Weights of a small GPT-style language model, trained from scratch on English Wikipedia.
Size: 15 layers, width 64, 2 heads of 32, vocabulary 736, 0.724M parameters.
Architecture: LayerNorm before each block, rotary positions, no biases in attention or MLP, embeddings untied during training, normalized queries and keys, local attention windows, gated attention, value embeddings, learned residual scales, capped logits.
Training: a variant of Adam for these matrices, 136M tokens.
Each number is 128 + 24 x the weight over its row's rms, rounded and kept within 0 to 255. Layers, rows and columns count from 0. Numbers have three digits each. The size before them is the row's rms in percent of the matrix's.

# layer 3 MLP down (transposed), 128x64, rms 0.251, rows 18-39, columns 0-63
089:096119138186107123132122084125103105171163135143121121154167116140120124134153152121153114142101140115108157099131077144148163086142142107126125119129119118163135154114114115111156124128148051
102:101142129148118140138108109153102155142160108104143073102103116137108087182161147164127174127116163186119116164125142142148119146129129134143090102099113098118125107115120165118109139107108142
095:044103100137132132154143137112144138151140136157110173154120127137129131149108135094209096150102138133107126131161086120123121118145114135153097112107112171151124115109125131112122149132103120
097:113133125197133113096094124142153156191166073117117121115141154100125115125114120107124124113152106101144109148148122106150143091135106105135126132064161116127148105157105119147126157114137134
094:108148086125161111143122126118136149133169147120118079123101153180137125144133126128117149094077062106140152151105110115127143140121130086146103118132108142193158139148147130099144146114132121
107:104153196158140097138173098101111091093100107150102087150148137169101120126123114102175136117101132173112119112130152126154163122130150115137131132102136136125110167124098094139121128136126132
105:126136106130105083149117133148139133158126110100143121121125128156144163071126108092166119092147138139118133146154080180114134125106115100137121142105135178121131144160135149115110142100085186
108:166145077121150145118138125116120083120143128119155176123184110120100128117108110136135132147130139118149090165123088107151165108150114088132133083176132091113089123122159119109124145128153141
101:159107144169120106111141115144158111127126095120089112137154100140137150116128159076174118132164129133075127073117203130118117140120166125142117125129146135087135107101136115130131148112108122
102:101131148070134130102136186103143107155198141135157108135127101124123120147144148094132108100084074122144116166108125135130124132136092124122110119112126131155162122117098148168152145146119139
105:151110152077103140134123131158091157092087175089137110119133093131155130166107134096122120106139123142113118130134178098113123112088114118127181118150145154137149103146150137111112153128167150
091:093132179154126154121113098094149119169158093126146097110128135112163118162146097099114149112153109156145118167090161104125106131122161114143129077124127121109123155109142107136099110119181125
105:134112140181165150129127125108118138142062135171160099118137103112126095104180136090117145128113167136159126105133087129152099104128143141110118114061117135130137118137135127144116148149102154
097:109187128119113134139111131136142148187120130108110109131120090103132122161134098143160161069120111083147123138146134149169102113131082127132163101137109138132100135119099144125094175134147110
100:128167106105121138129119129147152170110080115121139125111167134175111143080126159111073132108111107113170162122107082136148138129110088145139149100154113144146152128134101120154126156156121095
098:134130148144103091117133114166097142127140120151103122127160166105132161088162139154170164130107132096081109121114108137137140151134159141089081119125136129088118103122146122093144153159160087
100:167092126128125144163126101137121092126138146172124104112115119143160143131132123120165088111145115165174086160134111169096163099119085136133133085120133143102120159123154099106124109090111150
091:131187129126113083107124116126124123143119156093116119072193157123151099140098148182120108130094153131130122130086149161126106149141138155145148098114142112133147093148115123150125090119134125
096:107161093186134138124100110134114140162081107149176136065104144092141144133128151137150110139137142133124162072147118098124137147136131156139118126076139146140136113102145126107140117091136109
103:120144126122094112140091147125141099174131142108155068101090128118150172108159086104138126119122133158144110092109160127115119108162142124133121134132163098137184127129121115115143122135192125
095:119135095123100168160124095178110145157127119124134155151143162130151124137125114155164162127111158105168077160138116153155135086115122101135124105121139097094125138137101105112109097105128078
103:141130117107087123158108153115150149154121122129128138148111130104091133145087107146076121078113129105106121120166111119108173157138149142163110118141148162132126178163142111108124094148172096
# layer 3 MLP up, 128x64, rms 0.267, rows 19-39, columns 0-63
105:138091113143162115143157117104134123131111139090093130138114157118098128109156140129119108118167094092142115127162119168101123122161120122098155157152083107105117159118064154137160111167130149
094:152104132120129103075138096129146126083141078108152157152116131124130126137172109138161121143157104133110152162125123137140115113115117100175135130097150137097136117094113167145204119139140117
098:113084137105122157123113098119141144161140151146117110153082155115082163156110093168142154171089136136133116129158112129138130124138143130133139122139122115132169078100157140094086120077131115
090:102085118158101112119115111108111181121170140108098128129142176118096179154142143125163087160124132122139157117115149136092128137113114169090132135126135104128102115102157113148124140184131131
107:115109181142123156090150117139111129150163130125142154129057096088146136111100128176150119099109107147114129127157122177106144134131105148149150160127118136104122123138148108108107152161115173
104:151107120105127131117163124074165120149154126159151123110145111157107136113096107130125127128102091119114072124173144130123157091143111110107158134119135116053153122144137176144150142147126134
108:123141129083122139141160106146115149123159075110132126093101143181113154162108140137148105148106136121127114122177158141106151169120149127114146178113121101141126149082146087144101119109145157
107:159117146141108167133170122135122129123104136115128126114132138104108129134140176128112153130162155116194098154153124159158122122095067109092094118118093102133140124160150106121073136111116125
103:155105130155151121077125113102138152106117147094167191165132141115115125100117166123100103114127094122165160136179158103107148116129129140104120129076147102136129120100140140099140151131114144
109:153110110161142123104108141126136145081201147150124147105112132154109128104127153140148115162113085136091113163135117119154102132138148173092116151110066095119150124109136137158128116106134114
092:127146137127128144154157107138145105140109133105115123116137142112121167151139101135169116107085122151152114108143105140149130110146159111154115134097090122107203109068110141144149120067100132
105:137103134154143139094172095152114136103103137090169157151099133158146159142150108175088083124129123108134104121145099148085128137092087139127132130114095132110143126121099132165116142160160138
098:123131142102148130096168105116109142060106150135164122122109163135152112121102117116155117172153119118149142123171132157170123131094148173122134137144146063144142101132091141119139123124104113
106:154096163135159135104159135081148090130143167146156150105156142137102121174126121133135124132136089099091092068136137126114119142128097200142119119136122122151117144107145136152124117135095122
099:185108123112132126113123125152110131153134098162160151140099112133138135119131147122187109151109077102105107108158165126098151149151123138145089137130096078117177122094122098130150124147144123
104:149134140092118116100133089161155118084124153116109166108123096146149143126091155087173128143109111120126157104133115143143131169113146097094091140172098133130157144158097132114154159103137149
091:129121141099103127108149108147166108125090113163110112131099160200084143145087130144138137148142140105119101140177118101144121093145104131116115140168149135131151152152159117137142089117137163
104:151130135068149179107124144132173109087113118113122107158149138148125135141158155138152110153071110109119088150103101121144106153145114146142120133121146120127078146135120101121121183156105132
105:138135170108166170133149114113140174132159083160092127119122097108127151164106165137129118127126132123135111154110099145095137140117120108117132099107121132127101072112133119134128180147064139
099:150102119085178188167167110114102141095100133129151107075113140140130103142125161157077115110162093129134114119128112123117151130101125114101136163144133115156142117114157164135152116119119131
107:166130128115118141081133118154143138099131092120133128144118096095114133141132168140174113107133137107079133173127156168159105186149146124120107157141098093125112075137146134143109134140098138